python train.py --num_key_value_heads=1 --head_dim=64 --norm="rmsnorm" --init="uniform" --init_std_down=0.00709 --optimizer="laprop" --learning_rate=0.00215 --weight_decay=0.072
Each number is 128 + 32 x the weight over its row's rms, rounded and kept within 0 to 255. Layers, rows and columns count from 0. Numbers have three digits each. The size before them is the row's rms in percent of the matrix's.

# gate: layer 2 MLP gate, 384x192, rms 0.131, rows 48-93, columns 0-95
# up: layer 2 MLP up, 384x192, rms 0.129, rows 48-93, columns 0-95
# down: layer 2 MLP down (transposed), 384x192, rms 0.118, rows 48-93, columns 0-95
gate48 102:060152124083128135152165065151124117129144080099162071087133147125120109124112165124152126119133092168141119131158161155144144075129163156145154150155102123167090129108135144129123160146148198124152102127175093067170087094087094136142065064138131103150186156146131118121096146165134112109
up48 103:154116157184082130160094163116128059116107111104122097093121114140151108110123094125127129095069147136110127118095114082072122142126135113090162139084168172141176157119155128104131122129156127149072198099131144162114155148111142186111125130175116114193102106181196135182140088131078096116
down48 102:131161181140142153154114134169066099161128164131120162139111140107114120124151151128080110129112130189150121158122134124103126092064130045139130141128255101136161102177132151125124084093123093081132144143141104164129125176181211116150104135157126146092143160154104155160164147088113111139
gate49 104:034087146125180165154122136190144123102140131115163103129136159151113100137073123135161130128144113123179116136148095109201142160105162208142145107138101080174126109084125167147142146058192167046126125156127105108183070113126126129170122112152147093166174099080106147234129154139090132144
up49 102:117122136146111106149133117166135198130128103144110159082103093146142155161121110118118161185153062132123106109140149112150088107110147150105156105104143122119080051114168143113044229131072108137142147162146157133147187152120117076163144096112138068140163063130166097105112097158185108097
down49 099:136111122117122196137167121124104193112075132170171126096124094185147117162129092181112166161183089093073118153169077161132177204112145144198126137172089107089104150151099142137120192137150150087112141109174120107115137135120117167155133148113134143129085081118141124134108114154098077097
gate50 101:088114182110102124157115116091144098136176109162170131111084157135160101044080071159161166149122020136121118115111114109155121068079105125104114156067158134118182126116085145155157103116078122081112122092125147104142092131130162125093118132172137125122178149101158155191164153116134154140
up50 104:083181127130148118135179103109157110057112144128087122118159169127129128148092115151103146158074174181150152133130147168192157110154158192157104126147092160171147194197148123124114137166098126157099138161165106153177199208146113190121123120132164154176111137163142100078175095122092145130
down50 103:128145156159189141108161144119118093131076081144132131100103155108106120139103118125168072105116100131119201163062166135112109073087102136175073126152161131134104097115123109111130108088120155152096128185119177085119129166164086094125134091152110026129130099135060135145165128151072140129
gate51 104:170130131170138130168132086102130100149169168171162131112147141181134171089092151121043111114132151181158139128130126146123094105174156181091076210187110116163103108094135120158128145148118104151131136105055099134164130113103133057105119091111092132079183117162144094094138115152089125063
up51 100:113149110149110090097052159161129164126155121110112076113150133097139170154113090136077107131158166095069118146131122099140120093162125089079118076125092141102126119156127156144135103160156122127121109128104124171154106108156150202082105112162144178086162052131101146110105108122115223147
down51 098:127099112121101108149159147137154102164150117153131134131224129092160116129131148105156126162144077133096099140168149121122134146116125110081097172137114164074119132125112142095143153122102097119155120231175170172106137166116118114150133124117137127170120183134174084105165074084097086153
gate52 103:103156127099125192127118138144106176162180120111189102167121159149062111142150088099062131110198156121110149113100149149182089143134098151112100063084156134110128090090119189151147145184116103089126122119153146118125095121133105170095119124158089126079178116115095114122189152083127189214
up52 102:123170148157120136157201179068149117119145075156101137069143148161098123062113093122155068159103104175120163129108127129161111110154091157096065088147138135091109167162171147126115084093135136105175106088177110110185124098077078112090087119135133075157126110164099099118125189104079110074
down52 101:122078115064156125078127129073148163123099103145096124101111157120100079153179106063130064064082146133103148086141127101151135149135145143124164125116122132098081150061150168116077126214109172122173099118074131095119181136134142161107114130115120127196100136165076118140147168098146152090
gate53 096:113165147121164158120080119193110129167175113157063128123129044159131123157150098214083145107138138113055077161128171123180143142127194108108154105174086118137169139076110088152129135114113144149107114093069104199153115090078182154158128159072152051155131176140103119106076106110164167141
up53 100:096146114143115170108169116063137143183109147131167112153099152147117168143148114074128095137167110111135139108118180057141133112095093129121128163147181127141149119117138172094185102123080133081170107123132137088135089075109087110133114119169094089173155088161181155130142122107147122137
down53 099:173130108188117152114091137086140131138132090151114097120109132108164125158166122154171145148093170146089090156124117141125160117105107086125180091158061197125139171077111171146185154090121119133164085103131085114130151144052112148114138178125137114155119072129192193168120120178132137131
gate54 101:058092154082161093136095105109146089124106096107139135191129119148117165109076123117131179111131044125130159138161138153168118118122120157162153085131094110094122132105148146196105120118119150096087124207096119130083151159094090098062141114085126160121126099125056097125127089157142156163
up54 104:086119116152148106146213086125070146148179106173143108165153108171153151126079109089165124152091110125141062144190107083111093099095157095177171099144143123131113113115169132132096107145127109143148100180098149124120061122079092141069127178092067200155149107156113099123122042187120104091
down54 100:150136115130152088087110090112055159141144081125115127164096112070128148126122174170181091078135128157138140165165110081174240124120142114133117108133115159116160131138116133144077148149106155144173131142105094150172139157118109091103102089171137094171160168171136090132100126166121163124
gate55 093:115155133124128145164130075125135140071119107184120160152132151148131118149098179206126126137201138091120129085079159207148095149149089185165150099163102133082104145081147146139126137099142149098117095144114119119079145170120142113100183151133139175099150102051198087138134166120124163162
up55 097:125164066172147083139161163107101086152143119150191125105156104148175124148154117171111118181162137150097094176189152133085056089097147113116073129145170176064077156130120131127162102138054129137169121108131088178094099098154200121126184150093109065160143082170135107071146148081150091099
down55 097:089151093126166081143141137083060167152120140122092143151111078179120070136123145134116123182130095082122083097163127147073125114119106087172143152142124142144146094104131111074107172124137155134138131130113167142132106108099061156083061102084140104120114161148128091131188084065078141156
gate56 099:171072071112178136164115120130093160137044130119057158130135151152118140097119093101121147116160155155115138151111166140116099080162150167188145132182081130101097152131121160165102144167126191134206156128053130105122113117093150078139206099083135113134101157121112101097130140149159191123
up56 101:101192144134158141133118079132125086106142113151113129105096116130131071117130195087157122132112115151134118139162106099105114097170106175165094141139088123109091099139145154125141055093146132142137141126131091159116135099089138140137106145167118105225101134120145154147046087177120086149
down56 098:137123099103113116094165135107108098170112117167130100127089115114124132126130140135145131091134142071141098124164189078106117172143130124094068130160109138113168108089158154133160150213147120124179079133164181096168156166109142124141193082092153131107145050154041119131139145129127086138
gate57 084:119097110137170202154142132148130111153142137159142175143108137153156181162140116102157128127131137109135147140112117146142122099149131088138096140099130068136105097085104125102112136169189099130177073124083102127136140104153077129174158194095158123098117163212094126137101186116114153170
up57 085:111108121147128132139128123140191127131080052183147137052100120127111111136108114129109142177176134148146146118101052139113082108188097154090106055103125178130046154132163195124138109157111112200102159121081164177136105178130067086102119160139151161098177120167103158150131123062150109125
down57 092:082095112117132095142177103134160054138153123110126091113143155145154137116106120136096125089116133107110159084133130108133095112118143104075106155170123151149106125089109061085183175106113208160103125194118124130132135126055123154099145136141145117133104171115167117185156079192118072162
gate58 101:116177123108130114119140090130063148164105178138148111074078152126137112140103162169127113097202078123177097127100083113051152123179171107118146158185108159219161107105162139096148163123110101122104082095169088129166187115114129093158106149164069120193098157158094204158113117104124113169
up58 099:119132129136070100149121172159117158161131085086131080099079115142128141099137104155116146119111097061134093150164133154124072167172121158165121108156094097089120152172139064124093157132103100138174153141160184164149062108132152155104101109092121160110114129136127183123098105144187140178
down58 100:073100137164106150123097165131162134107093071155073105144137125134059139123097145145118082140084166082127114110117120149197120142125133155133115112149159128104162102167151188096146059134163116082124137136159121144120072133155130049089105116105153128121113153198124054141162155092142179124
gate59 109:125182119170118096121118166182119141089145144139101091137191172087130092194093156112102175127208101131134139126099075170143159093102105163073120174170152115162159147106088117137151121124106116112035111141128116183122074145180140167155119139154157127062110128148102174132167198146109131151
up59 105:160190113155116117197101134117135122087143074147111132121134148105107107132128105122201157118155177128154144101158095115119088125086164185076153176103102132096127119152109112162127131177132131169143093131137125151150124106107062166117098153098119126187097113182143100108123123112161128184
down59 105:154196164156086101166140149140120162163141123126168107177063184156078109126093128090141172107172151161192175099137071114092098111094074148083130173081070141105108124140164062121136104135149165114109115126150130101150135128124107109159108145115117134106044139129109077109166149129123168117
gate60 103:155123148126134165108092159132202143158127121129081082114056056105048166138088146148130101089143157155152113169066113145121060096072115111167135110136124204099103105114136139146119106075153107099150133091099139149084148070144160184171135127115130117115157164054134113187183196121096131119
up60 105:152198089169113155153131055123099130059135014097110163142125128126089116141145087105131187092145149128158151093137146121126137140128126127151049122186151147123123155093162101135124148077160116121136114181118107151132147108100120163123118102141103092158130081116117120143160135137150163067
down60 104:097206104149131152126126079134107172055148071172099118176117119115172067121151145110138188121137091144161101132123097180088163105129140112144132173146116128101094145172186098107161164173113147104174110169065115159181113147160153152098111047084100122141141067127140112096131116149163163075
gate61 092:128169092063126112148145093099141114099133097106070160129107183138120133141149152108054176119144145148056096158151189173166103146129108137100129158124137138153096137118175130076134131108160023158218105160063129108096133156098104092156143156117114132128113205172173099106147145113113152135
up61 089:118164146094107100035134147075121069135134110142199131130157121133128145117155171064087150130110115134164124118107198168187101115138134163136130102137091168168102132152133169087101162090159090138101100080111202108080155132175069114172143109114075131097108144170105109113101121121174165178
down61 092:137167183113112109167114080117130147114144150104136176139111147078142089063113107158103123151124126156055119150129105157170187101150155160103137177094182121138125165113109046138114082144118128120164068155121112067084139131089121105119161099150087127091150148087105043113131093170165091091
gate62 089:128107148163157136070143175158085083130145122195132140158116144135089168156099059086146088172168119141100122099089086103112076179138193137118161146103116084193181145139091108095130151095106087109113133138114137167093100220155113092124098093166135073111175171104103121144170116114150103134
up62 091:144130112201156178130092155094148167118120186175164153110172147124153128169134141142132105163101168136184128128164133133143100095157097171099085107127125158097096176091154126160142199119146115122096117136154177166110170112126148119178064109177154168109092082127119172155157122104122110107
down62 093:119091088171142147174156129093143124149159181147148136108126124128125111118125095087156097127131086155137126170167112119062136042182157132120158159098079163126128132118116190147158157168109196162083097108131150162114169132140171188106117105109106098085123109148106124143104242130054143152
gate63 089:129078135083117126096154119052125119123143137162177109107103111097134109094064089092186125097125109114083133144189105098112133156135106122146107127159101157132106143139160132157143129098079126088122113133135131139123172122119175102101096083107088153074124168103119109071175108174084104124
up63 094:135064135095106137130093061115116148145115131155095148134147158134171146086106094122145185103173163070115169130162106114130086096085089185116100049138098131145114144148175081127173126109099153108066155131118154141110138157138130157166099117093124117149134156193131122153138155117151121095
down63 093:112182125139102154165096132131169100087145161082126158144135127089127058226087101115123140111104070176135072154131140198116153123119137142141204178150198131107136105165109118150069066171176147053150139149118092115140124141180091110123129155110149151163122093089129117118131128141114111147
gate64 101:124122105143115125114090112130107103149184108121143125126141084131101148123138146155109154109095136129087085126119184138134098075101135159196156089142139130151104143147149116142134102094100153148119161079141158112154122149160129180108115151104179099103064074178071120169073153090128143217
up64 100:124064058096165106195144120175170147086098130129134192142131105090119070123128085143098124120105103057147094149137111167126117129109123190127161160125156184111116161103110126177119139141157096087097145105102138130189114110138145107201168137133147166118056060143159065176098131121150192108
down64 102:139068157139143079086068066117132122115120103115095089101129099088068137151159125114142166077112141097129087097131128103170122220141163140081129150140031135130195153085183156105161104128141123135136147171091127147143093105132099128087137092197086134136134197140110156126106162154119153101
gate65 103:074100185123170143125123115158145138130104129165161107172152097149078143081146223156159104100135109192100078158114156131133092113091125156147150095113107157106091153094139131145182117164084133097058126158046151153102128127188119199108143120116113128139073073159132150167163071116187078097
up65 102:105066065098105145175153149207111105122119123099146143130171145135178166141139116136124194122155059109150103178115137153140152118177166129154150067122145129102137184162132159126152209191082149105138133115154157121141137121126156135186151118087106130128070166121194093134192135084114086138
down65 101:070105120113112182142101150180109118112164120156146119192105071126163181153091122074160119141167059083084120148162092052128140109091146130149113126120105130113112127116155053132079162141091149087142066177129151109109108182154118101167113094154098165077119147095180159132145068080105113170
gate66 109:106137151124148067139091121176101125108217108129133108129136084089116171110106126101113134124128126198104123130119138095123173119080159129129124078153153124153153078113094108131129137142114197047100053076140134177079144151108142196138126155171113141115139072185154191130143088167111127091
up66 107:106090095143156128103135180180132127121191158072120162178137154100123090136156084164168164105154103116115095144119118102178169143141085138147134154062130131123146083170112118212093091142067188128123048182139155166143106172152166071160070138168108158080109080111100123156150062153140116140
down66 106:118150120130128140101132155135131079150154106126150134165110128159138162080096105148142066111125072131174132087133093141132133108188067123191176131099089134116100096188174171146103139141095129094120102133126124163198105161131107086126109091177180147127095147177113080159150134136132160141
gate67 102:094110156118117084117062125107145100113131086092136085107118102092120136152148155092101106122096081151094131112102108128117094107082115119177109094103098153124105085068146147126108093151101182134095162121139117091146136151117149117109129140110096080091156148092106169154075069141110050118
up67 103:137169070195115104143105168134109175129114128153153118146078103112104157146179118154117157143050164144134124105094097167121151111170170133121127139119118126153129109145123083083088108150132091138137184123136164135082090116142087158158161142138143154127126152097164155171095179146130119155
down67 104:170177123114137124124094138130094109162179136159162132148067113096121082170159126169140167114137185082107126135101174090070100089172125102136141120111089184083108181073140133104086139115146120103143121150150157128130159092129067103151125146148151138132109163138113136125110136161183149122
gate68 099:110086153127145183163118111118140153153098138121142165147129140136074113120187133124149106139103033105203166075065115102187186167121124122137146158101106085086125125127111153172151117101152156147101117123080153080110143142147041100135113158152148121082155186110095103146176147111105170109
up68 098:125111127128112148114133096111037109071109137090046073147081100109148083114146147191156156110150146133103107153182137110138096168122110139104144134147081148131158168101099144129144166160116101120165151091173154094176170149137108100107160133094149155162077173076148097137120159175110156169
down68 098:110122100169112116117111136164081112084106161193088106101138114135171144136120157142074163116185073110118077170147118158106072129099062122122114134156099133130081169066083122126101129115083122093114063155111111149150077102165135145101134182145140142083110181110200101161079132177155081152
gate69 107:082154133107167141142119129082151107110108069169127163123151079118121090124149155157176126102133098165129124136113121136168109148137161176130137135137116140063083161122081105083148166180158108073152154075105126091115172115052114189130111095072173115142132151074119138154139119104113102148
up69 106:165177131122176086125177131107072164084144081078210099132128090082102084087131146109120144132145176102067116074083113099125154162092059116136122152136147097170177162147104143186118113073113122107130184126143069134184151103152156090117112077156056097167164133135120142179190124125143108089
down69 103:153085130118189159151156137112142135115175152069097143146141166089137080152178109156110131124109092135121118117120110179185174086158070062149110159142112158158060100135158141131148108093148129137135167132146138107143121162154106198089094147182093129119120079164122086157162132126127123102
gate70 092:160115124097146171098136115129113159195112182121093140147133160165140142106095062105178118100139162163174122144193159135054124149108229111129129154148159117107136191059105099137110133105219124123110087130133093150137117085126130113152158131131105142095195135081120132103142103128156151124
up70 095:150084144133185166147159120058077100130143128131124136200129111127094145116154151100089152170065113123112110159093107130103194161146059144139146151101104107097129119152124160106069172150127149129176117151141166094153102141115093103113185097162107084152112204125163124136152127169147136144
down70 095:098105063144090113138121172127147118092078101104163136142168083142173131168148151145105143183071132091121150129105166104155143079117111108140159123198118138134112131124171167089142139123121180068108177169115162139083098158158175125097188085134117123128090135136144082142163136164104144164
gate71 097:125165095125179129094110189164135141156158122146119117134126179102096148193087189130090045106135108135074130133092129179114127170120100083126132175116123101143180088139124163107122115110113120144074135097112169150122186076072159117171102097162139141127129151103165116166110163148123088126
up71 099:082133148154109110124152055158132103177207092084112112139118096142120147150095167164144138123161168087136129106109162138172137105109160127116173108076178125167183148125100153123171113077136093090129154119109117213080068109144198116207088158068163177082161173147151121087089140145140136119
down71 100:165111046118134157145110148125153103178164086083111093206158135116106142168118228101140118122125125064114145104109185134101134163116118077083162136174154149166133140142118118088203147159166096123118168155126133157117099086127113137183121122095114106125172153113086121144178169119114108125
gate72 091:094146122139139100085132154166094098108110180134133109133134099138138150088148097111138116112167115171163082107068153092096118084146103117097083140136095085107086127092193141083143112182122156123138118125139125145123221148119142064137156195123082092173114108092157157137075120111150160081
up72 095:113084108100112130134106130114132153081065150150071115079113177114130111146134132117146128146189157081062106177125130114143222139099116112146173161099133081115126181100103142093115149142122102169140149108089125143150145101143106148114140177132137194161159078118181175075100087099103104130
down72 096:120103117112150158133166121111133146090118162100095082124070210100171093101138133094180150187127115116102058136133111123157136164149146147122181114113035127132143144114178131122160150152096137146143151136123133142166128109096126139124120146081158124176129110166173146101108096141154105176
gate73 101:088142140158173063127140152152190161084063148104148096096122119142126109074083142120090108160088106144118110170095141145127089184114121138106158180124089131100142148080096151123133144110092078129133148090141151133129193122166081186080108138084100133104107166140155179145091163122101140116
up73 106:111112154153173115154112132167181147147123145098145092166087146101126133158123171154151161114180080106036122134076134154125172110109143132150142135139130082086115117057159175148151131102133154097162104090160118146135154101217106166102188118104102131148084150129217147169106127078062113137
down73 100:141074098136148122088143142182208125134132152135093082130136137187163132154079122161134105159113133159109180155085141107121100136105179082093113160144133096093093142116154186148149124160099088127166084109176177120116151172129092111088138156107079118113064182172116120143141113135122127091
gate74 097:058064100108177161117170086144179158122162185131147122099177132042149220092126122148147103073105107142158135123151132151096143087118121120123152055123119155159143098062111122122111162177161141100096149088080087118129134156114117115122140070133099195128114171121143183123108129172150099056
up74 101:168115172116145147138095149101110143124096143123070093116092168159068086181130082071088108147110191126113085095105111132152111154111149195124096185120078116096169141107150110154131077118094167137129100144120143156081127157118105138175056216121076147109107068158178092130190112159097148102
down74 098:128119183149160172159142134137137067101106102161102154060111093177120074140130116075080107199123116149146109104144132131143155084120177152198105160144141155072134138157152160092096149089093170095104120128151099097116135127196119132144093143125138123206138091126126137110187127173045150175
gate75 096:157106146069114116133134138110166147134185138184131078062105173131117111130117114135135127074091184182090140081058143150131091097113156153159131179119118138168145133088107117139086065132123121163120135135069132181166112064148168115078125031190096134184153138143119169123152092157116124155
up75 096:151052133165110166171093156087179138119120156072126174132141114124111129104147135146101138145158093171138114112129103152142133089086140152130158164150039132146129101168148195092152096107133188096118154181182195104165100147147153167136148104085137128124121146149125119117102171133116124101
down75 097:173121128153172224179090113101149143111173079097174117109122095109102169144139120088131172160100154086150104175116072131084196087098138167163139114119113131132101157163160170147134114069141134182084068093097122132098112167087182147132111119105142120121119148173122132116118119133074179123
gate76 103:170075105139116109111127103129167160154118084118147074166087141121081155098091093148184134136088122128117077093199113129069105131103119189155140164142122200099159096126142115193156130143121121090121132117045176149160131160157166141120130110146064096172131077144119084121140125103121159063
up76 105:158133111100132164216103141134172094108190139078148109089099164106121070181073148165109134097087099082117158099107099131169066134124099131186151114165124138154099209129104119126121241158153139156124155139134148138098140088088163130121144135123135109110112183122128070119081149143144085136
down76 104:154114092144099139044051128071145098104108131148138146147119144117166084154149171085149157200153179138117144161191110121096106110078150084079111146118108133148120086116148152126138132131184126068132106129089172129176116142111115116158162164103093165148148106108132158119145087159139124128
gate77 091:097135087137147135131128131161162110135096126143077128125156125061094036117131154120131105099083097127104136044145099188114097144170111112211161180146152139110127131162123075119114158144107181135106170166128124130159163112133151163093170137141107077129127102144076112136169151127125140135
up77 093:067137157139126154155132179106091142105103152165123101121125175110174097118082116137099083143151047108211149161140069112077158124144130117102119093152122091133125139172158143114129172167148146157140107117145162094139104153140137150102108097186102150124178167184140133110198155168137182148
down77 095:160085161135134114110155102188173154149158093087161167108129114128155134142125097127189143105110096137140098118121100133140121098125117126130078074153155133126135112124144044182126121147106095074095087087148116106105115139120125029145069123122190139112133174151126110200110136088111146157
gate78 089:151105123111122098145098068160173121124173139123090112190101091108077123119102096129174112110137093101117236119126120049131066139100171085126151111124118107104109098154121137093118214089118126106130094120130140098097147167062084131118132149113126121126163157163143190084123069170122176122
up78 087:181161117170157142150181177107120107112121182097139138152124144102190133131166107208171151073151070164134084107121126169121190145139132083148088191146130156105114068117100142107132139133143143123132185130128120129141061091158177066134150150107126124127094112091124148157122162146122132116
down78 091:152080192083108102097155141147084139192109081148118151160113102103182132074101108169128170103165103115107176217129127069139161194150080163125123098102200145158149112091136145112163111091144127169132130152149179099076110143106160089160089134117102084094118120157101115108191115129111145110
gate79 103:091120094087110114133061139157216163140172199083101118160151135117148129140122117138024126132168107166107143118122092115152082102116105138142082044102176083124149183142141128148176129089088138085121161108180124112080090085186117133142103098105078105124107165140117099156161127124118185096
up79 101:130114112131150175152057091105164124160133134136140122144107102193190195134162102134140121114141174158071147176135131137143178100114165116159164165121146109136091144083112130159042173171112187141111109082124113162127072104093143079124143141126118137103135123181180156179091081146135162113
down79 102:126135126145132135199148063123163235065171106139088119152160116144177171116148137152127127076118125135100151168182122157075127115180153130064148095069083133090089164152170129188115122190091106158086103164059146090144120132084121132143152114109095079102090095169172189106110133161154119097
gate80 107:138151085141139141168135111128142205123090088116064105117135130096108052184111097117091147128126135136141159123123110105123168143136149086097092086117107114192181177120154221179118099172092110138137112152109132114125185122132149136113143152138067082082157084133133146162076147146170141094
up80 104:164127178083098142117108126125168118133091123082116138135164174120165206059141121103114130120157165163149085100121152081089090138168125166136097170162114176128099066138135097156175137098183118154153155109150079106145207091163169175124155099127102136154145149118118093073125123106095094147
down80 103:057122218107151163112053071158088134143121132155131139153109135079110148097153149105159143144169106157110089101145131121087150154153160146129104175141127144094138115092167066069136192137150118110120158154160120162127142123177167144091151062129176176173101201096081117122080109066105072144
gate81 095:122070154132155151169143126158071093067102099189081101131127105108130081112106106093151147101129137098128188137174144121118112188118129154163134168132139177102132164118087089149124106129154135118089106135125122104157167173159113134093178113173029133160166128130123100098139126183166180109
up81 100:136125121176138109103065121153099123097054156139129120093160153140096122086096103091151151137131141112099110112138127136168152186173102057189156104138159121178179139095110118090102133150085116069100114121149127155112124147212125072118072104134080101108127155124129106089131133153113126058
down81 097:104149139134173141141168153123130097162130094120079157099096166119176102134099116109137143060136092132147197119142121137116112194098145169085116173129145127093135096152143103156137146068146121089172123090120087072126129104058113137181113106131146098101156159182147126203162096165199108221
gate82 102:109136113134134118130124185104132147176199156153178097093124113111113141094095112113101107153128131143114185132089146144166071108144095150132103171071127141174116138124126129156130108124059096106152123149125142131126077103133144163126083097164120183107137115112095120136099107126137133172
up82 097:177163143067194153121138136079156167102130137153115178137148118093092134151172119159150159110091105105122062135095178135103114148120111099093129124113113160105116167169125086139126097142159184141146109142101131154135138074110099139159169102130141112113128113098098150125127186103155160122
down82 099:094164109107166159094101111151157151090152150120089119143131133104132127150060129123131186140141114120097074150126150126149172120140100123131147056070116119123153181153144126109148176134114165160128069141131069116094149120097096146146157128151213114119115158133104110118036127099187170135
gate83 097:153155075111141169111117072078141077124168148135154110187160138094143140142100138158152070068140109143152128137108148155144103098105064119095103175178164126083128107124117153119104110157127135109153166178084087147093086114166154094104156139139059065158124121152084168157177103133088101137
up83 096:098089138106125147179078072110156190079123171160073179153094105169115145076124132084043095143074144152127150164133121040103110150132124136147129126084128088182142135135118156195151182065125148140097129144113088199166139146093115097125114134119065142181119130159142150126130090061139068139
down83 096:129182147135138147101131120082127146109100211153139139127106102134128177082103131138134105110115083144120192127120062174155153097172117094084112121134170126122138113128092186100128094118158111184053109090089091135167068118163184158167096163181131137155161094162063127152197093132138166165
gate84 098:139098153155130134161178152062137131087149073195175134141143106101189102126098149085142107116157140161187122116162061119145053142105087137149137136139165075118128121158147146130123137130132128113124108124125145119165147117090122117162105140154094072127151141102046084144162146126139137112
up84 097:082175128099128103158104114146104106134098019110122120127078109183104086143134144123141118126125070152110118157132141128146150079108137101099081183138115104197153109120172079139089071148096150142141138107152121083136137078136128192082134118082136076144121159054087111155178076131174140072
down84 097:164175169146143160119115122187150152129131175138128121127068150102117129112165112110127112147140099144109125125120110144153118118130144125143137120137041148068120074124125170138145140055202088152140150109131142133116179198142102139106136187161099150116149130088154159146075127107141114138
gate85 105:147173136127126134158029079092191157169131121119095131174144140105128103181135144101138146111186140125110106140099110116159156077158121084093179103136148162214109132119081169150152116143104149135086137134125099198148177105123184156164031164147163137105157180136150123111140100107083184140
up85 104:133116142150160095170136171188134179128125166126040067164134127129083181133157107111103085127105084123115117154046134162110113132138121112084141128156113130181154107110126107137122153104100091163106144111137104178100127136164169139101121100108125085100113150126202096130147118069167133162
down85 104:079110079125134073147151129196145133129117080152111112176151147058113109184104131118164107115136133060121154187107095154126109151172205088063104097155108090128119133122160170064111155092141088070123106167100114098078125166202127130138094135068154111099152174130127157144124129091154110108
gate86 101:101163097158163154113142130202167113115173094130092126138163079061110138162126136107098130102127116168132107106115110128120112109190121154137116086095104137171169140172123129136132163130085121134121101147109110127110134141098091102128133097165091080160136149199124055157080160097169117205
up86 104:104180164116082150127126161130147108145134076143131101147160148160114133174167139193057127167155117132161120106131071211134097129086120131119119158107104126142174077150105135054176123150137094161143121136136174179144083135136100174142142176150116159140142133095152067084160093148185062131
down86 103:129128188072121119123117074102154138123085077079085115189123166151116141137125170092136132141075103102175092118068099173177109161149152139120043074132188096093093147112126110118210107082131200168153146141153146138087086113156151128135126103135159132125100116074138117089112104140176132088
gate87 099:093153143110114149130164173119173087138158169138146085106090105172179138153074162077141141119126073118138162102106227130095089107135141090125098144126135083105104160111140101114108066081138092106136077176115174094131112123110148119127096142097118069129061171116058124107080157071205136157
up87 100:136064141106110079088066073121087116116101140172116149135151086145137134149119157093138179133111124134146144116168141176104139124088107106112091130130079137103114132157143167119103087115126104139123165065129061122127103142092142095108180082073139123064164113110114141137162103139060152113
down87 102:152166112139164087116098105106115135193128103149069115108109152061100127186173109134108165099173132146103100129174103112145096110128154111153121140127172141058114096191126116148072125185092106103127111113100144157124171144154112155162097131104129181184116109138137117091108085151101111059
gate88 105:144093139128128166199189117117082180105133158140140128143167154140146153145128110159102107155135144109037122178140119152111050153137157163124107110151116151116100192124122106181195118158151113154139135031144119109142128200122155120128084138097156147133123127123117181117151079098148126044
up88 102:124151145132150086077134112093133092124141073121154108174096149100165090161145117144145071129107129138143142148140129122126075145152132111092145065119149097121151095111154094140097139127180118058203180105126173141096193121115174165098125155150160203143161154167078128135152127142156125138
down88 102:122119054122161135142151105188166110126095158127120119102135137100119160097081116096158167153166195138130152135155096114143125111132173130098164098132101162052105143116097056090163138121118090132084157108110102157137130104088186192152111125134073137136080202127150159147128204089100147144
gate89 103:092155108091130123147099203126092102136163138114156072125102141107139122172135164142157180059135118098182181150078160137168130127158158159108110110058102193105114111119089105113168152160089117068116072178088204118079069151115141115110089180127099134118168160085125118112167091102150199175
up89 102:145112072144158147117091135081108168079090127165102132106152112119141063059120204192116126150150113140136151090140106094138117120115179082151093137137130164173103115121128140081152118150098125158059191119146104200157107133162182152095139145111100129107079115138164183074175092173136093151
down89 098:089137107067142145141184141109137110191172107099086130130156093097126079183104117183105164077170105085158134166108131158174124116092134168083137131114167174133122107156105068175100102127108140130087110151140204106147118158138130100197151095107124134080145148122156095100068168142134228146
gate90 100:103093146152126100123082106079122091088130125168110079136107183118096114157061147125081173110105117138081153153138072140121079125113101118096191142132138074102158117113118128118137140138134096134114102182095148148114131123128115140108118038165104138137155105129095157125113067155105156094
up90 103:141135144109045150175113106187161111162150156089128123091102098145076177151144112112172151118159149112106106125083129082149132102172160112124130093104071143141113098099176125188167133146120127123151144087099087115152191126155083096123146129100101162164086133114161103131112133066103169109
down90 103:142122154138112141140099106102166109184166140115128128143069125104083180139156146122146129146173110100136078150137112184101127150143130160136100073122164093157105122118140102147113097148155095157139135185124177160090171120141152151068137084090122181109154094146125100100082094106138158134
gate91 107:148147148119172126143087092161135085123057193113127137162156124092158095140148168090178098108163127089072103161140142144090128113170120169153129185162162121137113138143169146119165149165159106074100089154153122153114129161159160093190124153180088115171043087180117137055121092113142103156
up91 100:135121140177136155169168112143133118133176084111175078113109130089072035141050103081163077081095107126128177132081123059119120090114083114091108138126135107062153162144138133154166108124136124141164128044113148113165195154141119176094131085073101080150079103084126141083153127099138155095
down91 103:108103116152131187127127133143167114094104126175114134121125083065060136128113082064149093124145078135184114180096159115150128147135133079127123165149181122132113128134083150114112062092114082151134182124158074087094116150167096152109098115098117136124205145131167123163117110119174094119
gate92 095:157078122077145108164140179113066107157146089164184137077133122175050154100156114041121155156195052111155095144126135175084101152143156163134118157125120123137105151123115161125113127142132038139178118125088131123136160094182119104154143193143128098077110120133130116117157136121159103102
up92 091:132155078084117082177126218160103136124136122160127131114088131105094089112174131059129124107105084056139068142178123069077144164101146144125140084067155131148162144094125055117111090170086109144080132160145095102154135132130173121124104128110105158099131155103196131111080165142131056109
down92 093:128130127133100144138141098194157109108105147109192118084081155167135127156130125133114199207134140159138135141141080104112151107219099153087145101106067119080137129105156213214137063157093132127155126126104131178133221133122148095109133076124122151199142069122114109128088160101104131141
gate93 094:161127108124099129113130138083152155101154125172116167077174122186098153126138115160123145081131132131166168096134128037102106144120152129135117171093083172088152117123109203186084148110163148132050094150190173107158152132090165185100185115155158149192125145129099106095083115123088092182
up93 094:104149132120131134136124152095126125081077098142104114106107167099090086158100155129149141116055118113147078127114097122151147164101083144133144094086138188164123112088075126099059127171114120158104199123136114124180155095147126164103082164134121152149134095095164112098093110162112046147
down93 097:127123134096121154095120114069159129091066162118126161079150151149078122107115146109122065152148104165197149164174074073137139101176133138117110145112209174132095117135043221150081062104156168130152160115139114120126108127122181100126196163126081109128083134092159108108090173132077077193